Weights of a small GPT-style language model, trained from scratch on English Wikipedia.
Size: 13 layers, 3 heads of 32, MLP 384 tanh GELU.
Each number is 500 + 25 x the weight over its row's rms, rounded and kept within 0 to 999. Layers, rows and columns count from 0. Numbers have three digits each. The size before them is the row's rms in percent of the matrix's.

# layer 5 MLP down (transposed), 384x96, rms 0.205, rows 13-218, columns 0-31
110:533507525510454485477510478539573483499487515529521503476509510474528517533516516550494515479519
098:483490505483490464516481515495515475476525513486510530527520456504500537489474514492404489539505
101:448497471536480519498490474483517523478465533515487488505498487525480471520479518541531493529524
106:525543477484497493470510515545514499518495485463467487476474486524471483500464509538448506524521
098:503521488516503487519507476519492490478497503466491560534495528560532508501483451518525482430501
098:480511491494493483495496466494522507536543473517511523492475514480532517529479523422483486502504
083:476472478521479497494499519499524483489525531520506462519481475538488525522545502548490513511537
099:535518536515514509507450520518515511516483484530486506473496522468484483518500446501483491564520
101:497504448492552483518486532497493492491515477483521509536491558494449477529544513524495514487502
094:482491500523494550524494516501509543505511502567503486437522518463503490507473503525504511500508
095:524482514520497518509495488561518499473488539494537508488500476466459520468524502529482498506540
090:526497518508542456515541495483517481481518506524527527503512498492500509490468507495498487493541
097:536505489473517515540509501439491500495532506499490518481524476457527451504476581550469484487516
113:513478512494526488445520518528487497519477463504519497513489500477496500508517485495463553539508
084:528466503527499468492494484488510464513506498490507469462558496487499498474556547490490496514506
095:501472515472488512514524495498484506538512515536550490535523527461514461488545501503481486540493
088:482534506509508504508506460485483452487519526478522546504511505506477517458506480467490482521459
095:496487488471505487514527452504453499463491507486464493477504512475511514544496458554429524500436
098:509506501527429456525508496498510541517456528472490493540494489506514545487512474525433520526488
099:518464504547496537506485542461491518498507500506482462512504483549478528515466465543534482497523
090:496514480534516536489515538491484501490490514503528506502504500513474522517506487502498517459530
099:508535490471503495516484489514458496499497519464491485502505466488506538503529508490513506484531
101:480487497498497499493508534492468474529528508460510476509522477477462499543516479492472551515528
115:500525515489485453474457526458505502469535532467524478511454459535515514472516504466497443483493
091:516523476521492505490530486501495502552494484523498494494522463517508482495459530524442493482433
107:506530479474496514441535517514501513519491482501468465496481517502462511504536535515474500498510
080:525495545488525493470496507537528483477503492485502531481526447450485520512561510558517526470508
105:501468520456519482485505501483508480505482510505498491500486477461490496533583524492483524507484
104:499487507462508529540522535496518562530494489535439515520511460523514467497510470515497479482467
087:500538498508470521479513524520517491531434471471510488479492518468486514514488517506466506485476
115:477504512507515565458480490530457508495510519511500519519552458462489536533516497484489531460532
108:511498534473472474513487519494480534511536464514499553519527478494523534564479497479495515514527
088:508491501528520519507474527476532527517487503494510556547507510492468479488519508465489536527458
095:552454491496474471532502522493496533468480483466512520496505486524493462530501496531492489452485
083:520491481506531496508515546512513509484538547508557505481513473485488484501494508528509488503497
112:463489487490478485547491520476498468493474512486508527474517500505481543505541460500504482478503
095:568502479495469462514482490489476496530464535479501531475469491456516528470508461537497528511543
083:443505454537475516472489461513500466530497475523489516505466466484531508489518504535535499505541
092:469507535477528478563481511477508467514520544513544474520474484491512501503464526473509487523542
086:490501502558473494532507497527487474534437471532520476484461499526461494489507555542478511521502
110:528486532497540472497511538444487495482471520483514454482484508512510502460460493468500477514495
109:503492486494524512468493496503484501499479507501448525488502521517517498515456525453471499484511
096:552481500453502479439492497482479511507517473484509519534509461519458500500508482479471487494491
100:490509507483528506532494506489447526471519502515521505499497523521499500521463460498483513482531
097:518523451492514472437513481514502524490554487513528462475512543541506540476504481507458529530492
117:508527534476500477474498460462498523512505507512516495478518469444517526462488507522493478518514
116:519468525493540468490509506501477485480508515487512480429510485477508490516527556488509529491523
081:504510440514541505491503555524507491488491484491491532504472502474452451524464472506503511520485
126:479514515442548474493560521473527503507462502465493492523501498513494490478513462500504501461502
105:438541479530487516525493468490499451533470454507480517506480481507466511539496529514491503493491
120:457462512507498496528490458497462473494549479493552468483504522499481518480484517495536536494557
098:527495490532492503518481520535501488487490502479467507490519487486467521488516456501468523491524
086:481533498510508445501508486517514497488478492478503501480500510529470535494558469500513508459498
096:488520522469445480485503493483488538509468532517531548527478533480522476542492499496480482458503
108:502519528460511475504477489527473446414499495516519482538514485486500510475510497495486509513529
103:506531519519504528516571493531501481505437449477482542480490515509481505511517484497474533474526
107:506514531471544484500509481519521469516477498494475496472501447476487439472517488515526493473509
097:528514488520529496520483506512517466544519481499499510517507543479489499492471490481485445511504
087:489533454482497468489501487511510458499516514472489533479527526504517499475521518437526550489525
098:498487482489511511525499477492505542493511446475488511484515513488546537479505509487520486530544
106:498469468518484498590478497500514498481407518507489497510520483509514539443487500539509486486473
088:472492487495510503514492500544503534474515553483554509555486524494473554483486509515542476490498
111:494483504523503532470499497515513458503468466438453447458489508500461506459521542489484517474502
099:490512513562445500513488527508507466536517512515514451515450529503521539487481534430458480509465
088:459489520501498556510478487494463457518461518512502467522512486479522514467457543495494508494453
104:466491496479481496520526508531499508488479494494491486484525486497478490511518505476488491506480
100:470534493492513489494520501504482470484526503517491519477501505463489411516556503514483445532476
089:494550505463480449529523464455486494468495491528528507491547482471522492526525514447506496493507
102:548472466489514471496461506496536523496499507522499468477461488536512485540495523512431526506486
096:475534506454526484501490503504463517477481572513539509468486491492496515505453500489486505505522
100:504498530508433480492487502516467507503492531504474483557505526488506483495489515499506523474515
124:533489516498495494521481478494496516453511472492511501471489485511501482500500469513512478505522
096:491540477532546505537501501544489481459470472491513530524520528497525514497483469446470495511519
075:505520459511532504496536493467518534466475479486523491564483476518525478543500512522492510469471
090:484491485481507479510459527472501485490504522510519518515445497526508455512492477503484493473537
103:499496491467533507508483527482522519504486523499464520450499473472533497511459524513508501488480
087:517481496490480470514515500488556456496536464521546519492494477511471504496486520522525496505479
098:474506504494535499514494524489465524517494522478530525522504512538476496487499506474459480513544
080:511519441534497528493543503491482490524512507468490498498480489451497461512476449496512527485507
101:523494489540521525447518473511486512554501436493479460503516482496504472434471499518467540534459
099:496477500555541494479471491486471481521481525532466542462465517512498508450494518510534494536467
091:493432521494483461468469488495516467490481506466526488549469485491490475477504487493449492537529
101:528456494503483482496476523456470558454493502481457526485510513518482489503524473553531467465494
105:468467521490516486471486477499518505505430509490475531530504525508459532458497537491524509503480
098:528522513479499484518491546451500486518475529544540468475524526495548510503490490476441491477518
115:522526500476471502505498484441494525521506548532524501462441517467525482516513507543498513516444
102:484507517505491461474489492470454500528539518536519469505459503519502497517512522513472519485477
087:477522484489477557477511500507465549492495513463537485496517499529461445511517493474468488500512
097:473473540440521486483556508517464527548479489487504497505512505502511489482529473497515506480462
113:493475461508504458488499517502512538501510470449489503528496508533470550490503491507513503501512
113:535500504480499534501477496543525509518506476532484547512493520497542505504500435461472505446462
099:494467473488461481528486480505462525468516515467550509509486481504481484482489454474549492487540
098:546520503509473498521522491490478501516501501495508529510470517506492521500464454468517480539492
098:526469473524521494521473509506467537512531477466493483475486495447459467504479548473493496459479
099:493501515477499491489522499521515487481462504500490468538559469489507490522480531502513500499527
089:491523481484501502476496529516505526527517540560451516486498479524514483544505501516491502470560
087:486482469579533468440545530486503473492472495490540493500493487491495552488486505507556496478470
088:508489510483510493473514461492489482504508513494454541515482502544500478508485491537462482479473
097:500479501450499511480558496512479490502484472492494497484510524496519523503492503510505477466463
113:464521545468458537501473505515515529458530479487533482502454519500509530522523506474495472442491
100:467536501489491510461521487469469511490499523541533504512543484531462473480499517478499506516465
089:473477474486464482493497485468492502484489519513551476520475535529471458458480503525520497486501
087:489484464463506480487438520524514490542541489495512518526541499496503461503544503502494526521483
080:537510542516523523496464502490507505511514453512483460505504550471426525462525526476480537500521
112:500484480477500510459510488570513470500480476509489499505515497499471458511501484564495502527558
090:447534483529519488509494476536527513457496513500483519488538493505480535490526560521509506526516
073:523522509489477493508512489513479489519510514510510522508486515453454483410499480523462499497483
095:455503466489485457546508471486422490491507506494479484497485523446497554495501501531435547475484
102:484515498548479514562492492488528463492465499540487472481461483496513495505522489533494511503439
086:513488490526504493510506463490468516491445500476532494505514481476471527517461448481492501452508
109:448483500522454476490499480516514492541469470490531427505499521509522556483498494511481504445498
106:517510497503512500508549472520557524484542495510484472454493474531499458518519514524498492496471
081:496514500494528470500523443483509547542468530501530464504481507459467498499492508436477485485492
106:535424489530476520484469535494478521483471499489518513487487461482457476497529532468438488514489
091:490493496557494527532525494492515458517505490514476461547501470493515489511493538503530552478550
104:531465462529482542503518502494518481492502526498479490508481508483447525525477443537513513474481
107:464478497519440520511491462537481532490501484481517494492485549491496460501477525554494519526536
084:495490492504481530513493495491544513476494540504501493501465507549471494499533476502503460535535
113:521497524471530504515488468525517501515466463514503513479497498490510463473551503453500505523469
090:516491451504509529489498530522536496527484485504509517531491495527493506473519487482502458498506
098:500517472509478472538493473499534459524511491512500498435468558518466502495534519489502499517497
094:470497505479457495512445481502482507530541481491507492486427463467496480519523521487484498498497
106:485475527474527515491519461522545484504482476501475519513497484516531479468476467518475473529534
101:493482507491477482496496520488514548507526469468505510500520473494495552442483496525512522476506
102:470494537497518555499498475525513489528461474469498456520513528484491466473504538489517511496491
085:550515458481482525467529512493496518500483524513446504512505451547533500528456520538503462536493
095:487516525449472573492499548528502531488497498506490503503506501515505476491485484475496504499501
094:476509469479544492459540524489494485511484480470501518517469516500512543542513497513515503486464
112:482510524463490488506484559486463495502543464487478497510518474510530490465516506472467513509470
110:494512514463483515468483534478497501545509532519481464495511554479457505482503467454498485504549
090:500499495489523499498474486557494481491471559492518512518494473531476403539454517499488488519498
113:496520481512505494513519502497482512433539515511479518547477490507497488528500485498507525506541
097:501560497473468514484517498531516484551534466511472470511488483487501479523530521494443507495506
105:500513490496501488511510535489485478512459552532570494545507493479498485485458524508516545510502
096:499481507484461491484499524508503504495505495478480497506498505483512480511486482463574470524532
107:504496526500510515508491541522497471578494516483537500501484508505447488478515484517471486484484
102:499512550496506512478517451497535519519509526522499494465465519479492533491516478496494454485517
098:485482488520475511528507529464484515451518524536484499488506510492494512515452518459534496529527
105:468467498461492526534484478508490476487512481531479501508454480520471465479494491538520510457473
112:500504505526552544499483526469500464529490467470514497516503481507523506547572493512502472466480
094:488477524527492521474477467476483476509513458490519474490455465502488519511464486519495497522513
099:494503495539505482496503538468502498498486475523515542482486533511513496542495490443502491488519
104:467486486526474488541501489515499494484521461508510449483499479489487511471516498484525482501545
081:493553500536531510493560479446517541479545472463530479527526495495483499512513499488501481509475
064:540525505467491535498505516517462521512495478510507541529484536500463466482487476539529528543444
093:471502485507467498479520510485503452523464546479501494513442478525505484555516438475497501465487
113:489509508484496506505536481520499496527501481480487494508503515473505498469538482505515531528479
109:495480485555542457479540516531468532492542491509506540476505542521463468481498525511496548485513
111:533475490502444489499472471512499500525529505559483444504501502491465492500478494527539495488531
116:487553498508533511494476509477502539517511522512490538484518538539482522518482508537510462514464
100:532537530462474493515521484530468481472472496481496510521498507520512547462468463532471454493533
090:508516467503529494491478510520503444540477466501464534452518525507500547513526489491502523475531
105:509483484449512501490558522507503523508522533489519495496514515430503497504499468499488472523491
102:509550472538510501558501495502479524534495462486506494469529465522478514497526547495513503519506
108:511485482495474494473530525493504481454486488484502484503540462457552548514473468487464511488483
123:490447460542490478507497523509499477493529491486485522541501492494475557493497513497506538471461
093:495488526476490484471494476511496489478521470487512467459468538480513514486519524537508528506524
089:523502468489502516466472504487483487484536476528462510536517491511500504492512500486433490519480
102:504533458504498500448493470504515478491508521539523496488533484484533487501493513503480503498555
109:533551543487503508487503514500516524506481525547541503522527518494499445476543474427481516522503
099:468504525454462435510503537487554546527515514488496460480494480490513466498457504512510494502513
101:484503522538525503481504508478518505480488513464511517471476524533468466491520457520495507528525
108:489462503519519488495438558496513521495480487469507522476535468501527489500518507522498510509547
103:456510515527511529532470532512493508503497552492497487468537505483499519488453507485498501484503
081:493538485515461501488541476466519500492506493486546500505488483479542482527482488505494493481473
111:481479509507552497474510524505493500512523530502462516539549547499480498472464498465484478494494
099:535528516486493518519533477476505474482501544521551500458508495487472451496511516458481503534499
101:500472488479503488498463458527490508505497529503478525491508471495492458476485490541534531536514
110:514498466522512495514499465504465470474512535477483498505466535530538516480498521484532472496478
122:497509517492488481478537483499522506523528490505499490491504494480493465484521490491492465542530
103:524492526507484489523483478451462515511446513453555492527549499503482519503541514504506491491474
098:463520508509496530507493470511510523490469515507455497530504536507511496461468499512526488534535
090:483503511491515468472467476467491454499542510473525480525459462497492527432489522462533511487465
100:493493473494486556454505502548497512480497445485522495512466544509490482493511514542502550460542
114:514524479478495479535442488488486514532455502571529503464460545504509507492478484485458507496502
103:507456503481491484525471457488467517479471509501512494530480512499492444559536509526536488505513
100:531515499537459501554465531470530504514580501529501493528504465498531519500529456505481492507482
102:506521517532508449487504495516485489497488487485497494524549525500481476504521518495469488478504
110:449507514479493488484467516485522587503485519525485477487497505520535504528514508483545455469491
097:549474499513473530513450522544452465499530488464533510552496510510476531494452507484501540489543
100:497524536479496544479486550534554475494514475505510486468467482513477478457492499483479501480484
096:504479510536535531463505490502527479489471540493528508514440494515478486508537543502478519501513
086:498516526515498501541509519527510506524526456492538443505566496510484503517475505489508492467514
104:493478471466492551524484516469487498553529506500531484468456476492493512531519506486485479482519
084:509508435492478493505477513499488498505489477506540533500480428539498491541466468447508488455523
095:520542493484526525479451510512473477483523509529445476493504500524477512498480494523504498544486
088:476560507569508513479527500551501514492496516505492515473518483457478476556523509466506531499518
095:472495506494475477462496531487528453467515481505490502497481481481513486517525469545506512471541
093:503527465507548512495515470477462491503482510477531479458495521516526537516512556527515453476526
098:517542531510539527456487511494524504524491521467505482518493500540503478514503525460524525475517
093:483512484536533489482516456463503470510487482501514492518523465546503524489472495514510480537483
094:468470541542512493532484457533516491478508500508537463530507482504517455497511483513514495515537
092:509536517497522525449489499465458455538464481485528447529521470532539492496441494473511510543505
096:518488507485468477493470536481487489470483484524504499525499511456479488449458515500529473518555
102:505525512517500500510551475556497510536502505484481519457507508517489519529508498490502555509487
115:491518485494502488479492476529482536498474478493508498469473489542509547508518511474491480508521
094:509507494498486482479517477551495546503468506527477499477510478520467498526495462468507511454505
100:469499512501490472471486502500524534568514496479465537452545493488453510510521510524480524485440
097:525492463483470496535523452533509491494492508465531453481509524496525516494488494507485516493493
105:512526458513468486464521529481540472494505545535496518510501493540529463521480549499500519506492
099:470560477524510523481499537506506476472526506535541522495519497513537526474488527530518499488524
092:525475494522494475521513509510514489502503518510536497499497562475463475519492479479511498495502
103:481494487510487507519498499523471504488438478476492502525460492495501497485517507533516469482503
097:483516532481486486478508517445520507501504479488510514519494534506516515478525501511520521510435
094:521512481511500519511542517494496519513495505497500490497527524503528529522472523506516467530492
090:486486471539528536514540479468481480453467553476522553460487490530509510540497487501491530528542
# layer 5 MLP up, 384x96, rms 0.23, rows 14-218, columns 0-31
100:496515560540485467502497473512498516496502523520517535500490532482515467503471491488492468521527
102:491501466523517484493458454488521533518495486529501507516451482507478479484537494542503516508483
105:486513488522460486523484485470442481488518536534497515477502534498532551494479480450506516490461
092:514469544506515544486520500484511506523526568558484499513510480499515522536526509473502537487482
106:550484522496517457508507503479479475455556511501486503518492509458493483495459490526515528501547
079:474504501479508508511497499499478482477498483512488475473458501504441467510489501474540464511507
106:496511458491526452505518493504492484513499515519483509476494494490451515484490482547505482456515
106:508539458478491543512484483490487511535499516497506525501543527555501535494447472473490528487464
096:506553520494511454491483455512485482546516503440499487533516508479524494475533500462512504476467
098:504492467508478468471483489464488505498528498551519501514523510517493454506460535503462466490481
093:511511480481499481517480481456517503500513505491476493481461487455543511538498503499519525520467
088:463489506460523495517498489466485523485496488522540511503516515527439505470501526452486529475507
106:487535509494492530491506503486492513496490528515479521478506486531535470494477467491483512501567
089:555494521460448538522491546499506520475465486472486490491498515528531499500493481474488499496537
098:533505456530511515527515472481498521521499532530496507495484517506513513537428483494542490506563
099:507466479503490495512498499482497480542512506489481528494490508495519491525483492513470476537523
105:493525548502513459515478527464520507473499467539540458518485499496534495515540534449496525512468
090:481544477474502545539485461485454525479516476485500476502518518491516468510521490506527471512516
088:504477500492551458528520496521534502526466449479466511529487510505449544476487512442502469481488
097:519489486443460476525475506495490520504473533546528509519536505477508551485501468504558494478462
100:478488509510478480513456495495520519561471479506498461508507459469505454495457505501524513459513
101:522507525539494480478531523531535483511509504516513522461526506518555527461510524454502431518523
113:525479538520532486506478509551470468522508508536486524486513481532477471493485537458500528500502
096:467505457475525501477525476484537526491505530477510498523490481502494509480498542434516506480498
105:488459545496475520485513484469529526533489504508509493505465486549480478441473476480491548469524
086:518506492486492484487552506473489480495500479476502556492515479455501472457507496464514505506520
099:480479468530500484555482506529469524521509507474487532448523526502512509511524471465500492511502
111:547464533474492476488522488486503521453495531522514511502535479476498447522471486485484519521527
089:499465480502505482531504542532520498480521507508536524470532493507502492523478534492507506560473
105:468501451539480463499477531460459533490515498474485521522518498483509480493480474482491480465506
103:490490517502504512491504497489498494482520469450482517525474469519527503490457566467476509515516
098:456500445484508502523462523504484484526516511442490553518525530508484479525480454499485501496492
094:536513480499521504512504467508496483511529453498493523496479522479508491508518473488443497480466
084:518520486462532506471485496464515483479447445516474521544469485543481496509475501451520504511475
105:490528463499514519446468531502470522510541515460521522506549500486478511486507533505471536536486
104:506489493468541503522492518526511481513541491515525507514519516540502543452513513465490482483502
084:508543456467499469533482535478518463559475503495555491499519481516528488482491492493505498504522
094:468498504504536499493522490524483482502504500483512528480530478529512514482463480508485516493452
099:511539502489489495513521502420467536464531531518476467527539487479492487535510477502519471506515
104:476518499496498509526449531492463481532491522490485501494492508527502560488482475531520478491480
103:527491502510540475505523518480473538483497443494473499487485543528517463478510488446476516514537
094:504527514478487473501510527473523514494485519511561544480471488523508501502472507516498493483483
098:465512528485493484497517504497490542512514509493524545487499526512538498477556506485509512517512
097:503477493497518484572505547475524455508448517524483482503538488499500508487497479515493515477489
105:510491500508505505530496504460545464513463545527471545525466507558478482555515508523528506556482
118:518488490492463508504493496453480507500511527507494479521514488492540501464473500512495543480503
089:483454506470474469504523503492481469520508481513506524487545535534506522461495501497527560523482
107:509493550514505506527480510473482498511509479509537507479518487488537503511464501489512506472535
095:487484501546512498485517481526504519512531449502466499507464489488505491527509518494481535488501
107:504477519517481474503530489541494523560529514515544527517552506484461512482501514480482505482463
108:503493494503468496475530495499489509433532491520517558469493501521484498487494526478485502499527
092:493481505457489513517494489503503506485485514499477482483463517499532454523460509515511464474468
096:507535501454522486511529500483482464466471454559499505507516491520501480463506482509533520538500
106:518488480543521443504486483511539535495481527547457500514517521530528482479473487474510477517519
102:467458474454479519497480498501472523494468531512534513508518511548466496505479544506487521511531
115:487512468496524477530512446482523507497538482477500510481509495539501495532459493477475491509491
098:536494484499446451526463544517500495497505500508499473471500522496505507512478548488511491511516
101:481471489498485510536487489497454453537479509497511547519466530504487516525489502479514493512469
107:517560467497487492522508443473452490512513528496557509496466489484516482517489501486511479475478
115:537484473521560502525517516494495504537473526473481514487503525497477472518445465511470514521533
094:495475509514476490503492504467508571512531497480502540543480491511492495505530526518527516500440
117:492513498497494515522493473504489520493470531517524537469543528499498508538479509504491535522488
098:499464475459553518523543528509464502536496499475531543482501525504487478538510471477521490521529
102:485510475494499476495503531504550505488544495496497524515534511495482524548480458543511543511492
103:504513498480490495471483502465493519461479584481505515497492492474526493487493490484504457522501
098:480549512482432506532484502482493488486488482519494493488497485512491473515519470497504524497507
098:511502499530487558477523500474478513488488490491494521446488478496526470483492498449490462505491
099:457504465478487512444508508474496503508546524539471517534490518490557512507465531504572479504518
099:521486533535492538456565499463476441508544503509491521513495514536480471508522491520497509519485
098:501481485507522469537514470468503518497520515507498507454515514477493546546506483496504470521537
117:534476497479483506509481505502497513509503508499518486478476486492554505510530484512510515513483
098:545497488522447520467528500463530499460509475497468542513483515496508497523487500462520492471503
082:492462537508504482518450493534540506511509455519496500505536454511498494498510459493511527516467
097:533526503494478496491487466493492452477507488500469507475541481469509512482514512525544497504469
106:541492477494491502489509509510515525537497516498529484530496513461529460546509507491494519464513
095:483509546509464499426467484455502451492506466534519514530554512495483504521501471480516521498500
107:505486535490510488499488494492504526476524519516492525492541544456531484474501519521506522459495
102:529494505453525456530453488492503497489512482527495547529470507545506476535510518520512490507525
100:522530529517505476477500495523521533476500498510502536527539496501540487489458501466516489491524
103:496516571513533500520489479523491468520516511542513496500473501538506512458482471493508504501499
100:508522479493519473507543535468542533504526507479460521487463503501496531485482515519543473477482
098:458511506490531490563476511497534513499504439495490506467466518512488460497476539534512533505497
094:454518474500534519522483519452514503547490501514452480477507495499472477507536477483526492495489
097:485520524509464532521511503485491507493532435530456524512468535518486501497519517499497513507477
104:523522456487482532461478522491490525486501486493535501515473496510492538484502527479504467453522
107:531481468508504475539500536514492501461509507481516504542544514517540494495475529455534499472510
084:516477474476520521531476513447542502494501443559460494461500458482511509472498499512533489525485
099:521497546504487513497459462537519497507496523510466539505487472466545490513510510552518511486526
105:508565492502543475543526465518488515518539462464470493489474560493522511520510514484475504510502
106:497501469496489458525531521484501502487505525474501514510474557535485495499504544479542534562535
100:502554474457498498515490497497505459498546481508483497497487511508510483492539555471470473505459
102:548527496526479488526488537477505469452519491521507493495529528498507471465471522503497523542456
096:498452497508458530537484493451478533476465489474514539484482494473516533489508556513500495471505
097:509476491504457514500514496473485489501471498496503509498527525553446535535520517465536494493488
107:532470523486487481520506500534505526495512498488531459494495546504486524459522520505524486503515
095:538575496488537488466480510508485471517551516516484505560482477492522508484499477501470497499478
097:461518464485489463500522530506533532516481502539525462516526478471504498504481489493531448503523
101:508502481503518517485471496474493494513536503461471525492508489457503491463490470519515507531552
110:516492503529508507509523510497553497520494482482502459528473496469551468475503574469487475499491
101:495454536472495514497525481474486510512520490495520490530522513504529522439476516488513503479470
097:507453485515489480470485474516495517470503486508453517479533503462481492474522525476514512513483
099:535547480480486540488421483491498469484486517490473530473520506507505450516465491473517471519526
085:509500480494523512485502507496485485510490543477474561445505519534523521516475495516511525541512
106:517487547492475478493475580510497506492526538511497501503477468458518514513489503494531485491492
097:509502485549486469453517500451472499459484536544520540520517519513507507463469523507547498464494
060:470473501515537474473487472522503451457513480496498486463503469505530528525485506496476551457536
104:480505468481500461521524515490554508486508465458471472469507534515490473511500470499526479506537
100:502490498482468509537510494512461504509501562492499523504510480494485468515457498503484501547539
095:540492499512467530500498531498522499512496470541491489495502545493482449483525525476514499498478
107:501531497477459488535504528535493518490513489481488518467504531479573487537465488468473478503551
099:488467475481519504482488507495496540530515463492496510507483488472512504522492499467539493484567
085:495512526488449486501472532507507470512512489484519495482497501507539498456524481518560544507449
104:514496550492490507526482509471510463483524515491455511489537507506531528504534474480536490480477
099:483506547508447519492454524493490524539519511520466523491529495517501537481501498472503488500490
108:531496515478531513506475489472483496535523498486535503458475477530521475474497506468487476512515
107:484538551476541497517494495480496480523454504487524501496485513522495466510499489484516505478505
088:531502479523493482510512486520537511516506456480501518488519582492509511512485470483499509487450
111:528553467503517522502504510461539549489514512518507516524475511490492547474543494475479553513483
107:495521485520499464414525494467526498511521491489495503527474505487520480501506532468494540475472
098:534560506461509513540467520515487540456542487470515544519549461492472507503503537527481491480562
103:493522519472526493522527526516512502495519489494510528548550536532506494466519468510496492539468
112:534495496510534502538502470471500510554526482484495523513510489482508521526499498531539508465503
101:481492524504515492488476475485535500550557489510518538497503486498539492519477503478465488513502
105:537471509506470516486467530519502533503469500497511499446469488505503529514465533497466515477526
084:463530516482470495511512507480504438490467467515522524517533521510478504497549527486511509464473
092:533523507515508492487524489516511528534518511533497490491509484453512522532499515477514537467473
098:492542541494483425499498502486487496484509519537490533459535508485552496464492485494513487502497
098:464512515504522447495503471527525482514507520541511482502542496503484513507478504441491508492527
112:483480506535504518502494517516502499510523478473463504537493503508500477447496524441476497527542
096:496483498492506463456576533516526464506480480476474506470498539488552478462498477497550454521514
108:481529499489509465499483512495546505445490500527536475484484518536490524482495503510554467516498
096:477471501499490532501484482515474493488532482538466485500520501515469448496504498465498484495527
104:508528521517489515510507488531503537516467495443486478488502459470501500514523467493540453507474
091:478540489474513496477507524494455496504500490511485507501525473519429513498488506516466549528486
098:528521497474494479503479498500495517502470483571475493530485482479508520484505548486551499515535
090:531454496483468487562488520462466519479482463488498522526503507544460521480478532509523477466511
105:524474507470508497477492488472486482491518533521450524522516507485496459509430479554481446496530
097:532521483498481481485489467484507527520493549500462501427549488464511506485448533530509459474539
104:514481485501482499490515496505437476512482525525501486464522501491476502471490520520484544497517
096:508502511506521533532497500481472504478424503516538496500506499486532488491478483495519503532516
105:484486497492488510514529478508471527507518530542533521477483495439528545507486487461537507474519
097:508512499488513501530509500466459504502515466519490532516490537442517544532503507511518493527491
083:520442491517481530558495500491466523508487474485495497497545502455528503449488515522492531539536
067:513469495538494513437484498490500517508476498479496508462489456439501510533498479461508547480506
101:509497499539477495493486506522453513510503550499485518484560539499518493512469455498492478470485
109:483443501514514508469480525495506481520489452490518489474440551480506483442473554460475506486506
098:504534515528527503530492530493501508479529504521526497461481526507544476521502518501554522494503
099:452503560488478524512452509490489506508481523474475524517502501520511462518456537474486463545462
107:518499478492517492548526504495485482496544525503478477490569560536490498558475524484520507531520
110:463480513537428473470487502512492526535514456532540486447498524504507484485495528468506519493447
094:510522480483439525495517448487508481502537519447486515493514523496530460497481494525541503511501
101:452493516552481484531491463482530518542473508475493536505537513532524504515462466472488482493502
097:467535516537462462444492506513488454473479488486493506507500466493525487489523507496507513509482
114:474510500488549505460487500509473504496524507512543530521520499491467506497510472503508473535496
100:543517494496490508484491499511504497509517513489478532504485468494511517477507488453512482486545
093:531483473496500494524514524512512511484514498544522534474504517484512516490478526517501504476528
097:505510477492500505473502513525547551524492514507479505473465489500531478475498497476501492492474
093:501516558532495478501542495529497513489545494464523531508507510507514509532514443476527488453491
107:474482487534537486471490458503512509523490504498477543532530486525500424484511479517548492497516
092:511518486517456477492513462473474516523510453506496524501463509515504492493525481474558500449515
105:491480529494528479516512525490491509481523465493498521499500519519502462475510516459506501498479
103:460518517514519552518487459533451516497548491461524494483521473494485481500466485523481520538477
096:498477517529453460507521483503451553467452478535494498503541492464515551517464521517501490492522
080:593539478494516464499479505479479487519471472534456529504527502455465512471496516500493516544535
102:522529492497441487494504458495493537517504512494485508527536507515474529513498482469480498517506
099:456488452514506507499487514512546523521528473485501507506515495502481482522458485515564494512507
103:523486516501477531494498504501517510485499546503466515507521438505528509511483507470468506491502
100:456442464523532499508545500505505498506435484562477542477515518481519478527497500536524506457479
117:442502509564504512550500481495513527563494485497500503462468518473517500502499492483473494458514
110:553485518493433480512502451486490515499505533474510486517495501518503546481485505444501492536518
098:494505501507456491547533534472520490429511480498535545486481489530535509491523508472481483529492
096:489477513486499495511483509470453479517492507530514504493531500488501541503491507542514496495493
099:489472520503470454518505503511506506494520517499458494469461498506465498503487540515512522479503
106:492520499473471499526473563528487544475459528502460519482514527539501515508531520475468507505496
104:523503481494541523527536484508503522515518472480448495519504537499518503496473487462474508478502
104:505507477522491544530521497405485457492480470491442507482492497530503482510461510510504513508510
109:525516480474466510531487560515491481489496532524496506513495512518519522491473422538517455524518
110:518530525492544486493511506510528523502510485537427516485500498496496501504499484472495509562479
096:494498462506466495495519542490520479510528494527478506507484524493551477528480478514451520473498
103:504477476538539496485471510468459468490480504524482479522552515513445476546492518504530475526521
095:512497500469532449499499502493497473515489488525442492484452534488469477530505530482526527447496
093:482526518487528527460484501525480517505522497465501484472511503521535487501500515440498468474539
106:522521524527502486514541490472513462476521553535495491465571499500469488544505503484491510461455
087:511493505505483497469471522493505469514495452492485521495504512533454516443527450487545478518472
095:523460555514504503478510495504475455465466501485524486498490481488476464518508490489526488471509
092:515472484463475490543478497493510479557464494494521535460468481527489542504494473493534490481503
103:474509491526481470512487497454516484451500468480496511451529516454457507516484517516535509546475
093:548537488529522502506508490483481518515521518469513461478520521469489520523470511500513501503534
098:550518509537488461532491497492509525428488499485544470533503487478511489507494496502536475478526
115:504488490517512485505437500497504501504505510511509548512480501492520531497506452495547450546526
090:520504458430461490517516522478496500527532468532446500481469526508493505530510506485503486482461
084:505455501519434512508502484509539469510548537519507527514503493493513507493489527517517476475464
103:498528482516545509463538501484525508517501529497467588516498494482544494494483521516530480477489
102:519521515493480471507522520503486513515472499501460477514527474493515525513472482481519490517546
117:501503439509482513471521461485527526503515485473482515510519521494543515525442509465534484487536
099:466471489483535487501494473476516444530540502467494518501491496501481530457543543517494530521445
103:508476513495490514496485486512493530476508515528504515511482460472483503523492478480536531490537
101:515478506480484482526488503472504487457507519483458537505539538507482529541510519521482511566495
099:550530513431520513504492481505530517517521517497429505458486478464497498492516491532501507481534
106:419499504499478476500510507510502478493521469480527512452486487506512498487482477484505490508499
095:483485519486521476468519474495513497507496502536487553501549478445530534469505534514521463492504
105:494501454530511513486505475471552545526536502500518480499549479488485496458481528439465526500500
100:511489486553498519503485532482476506522472492499515513531482491536496520475476515525466472496515
095:516497502503548493509507486497484492493462502523502478490496457492513483525515473492557530496518
096:465463502454511468473492473491478487531547511497459502518526476515511509497491514505523501472522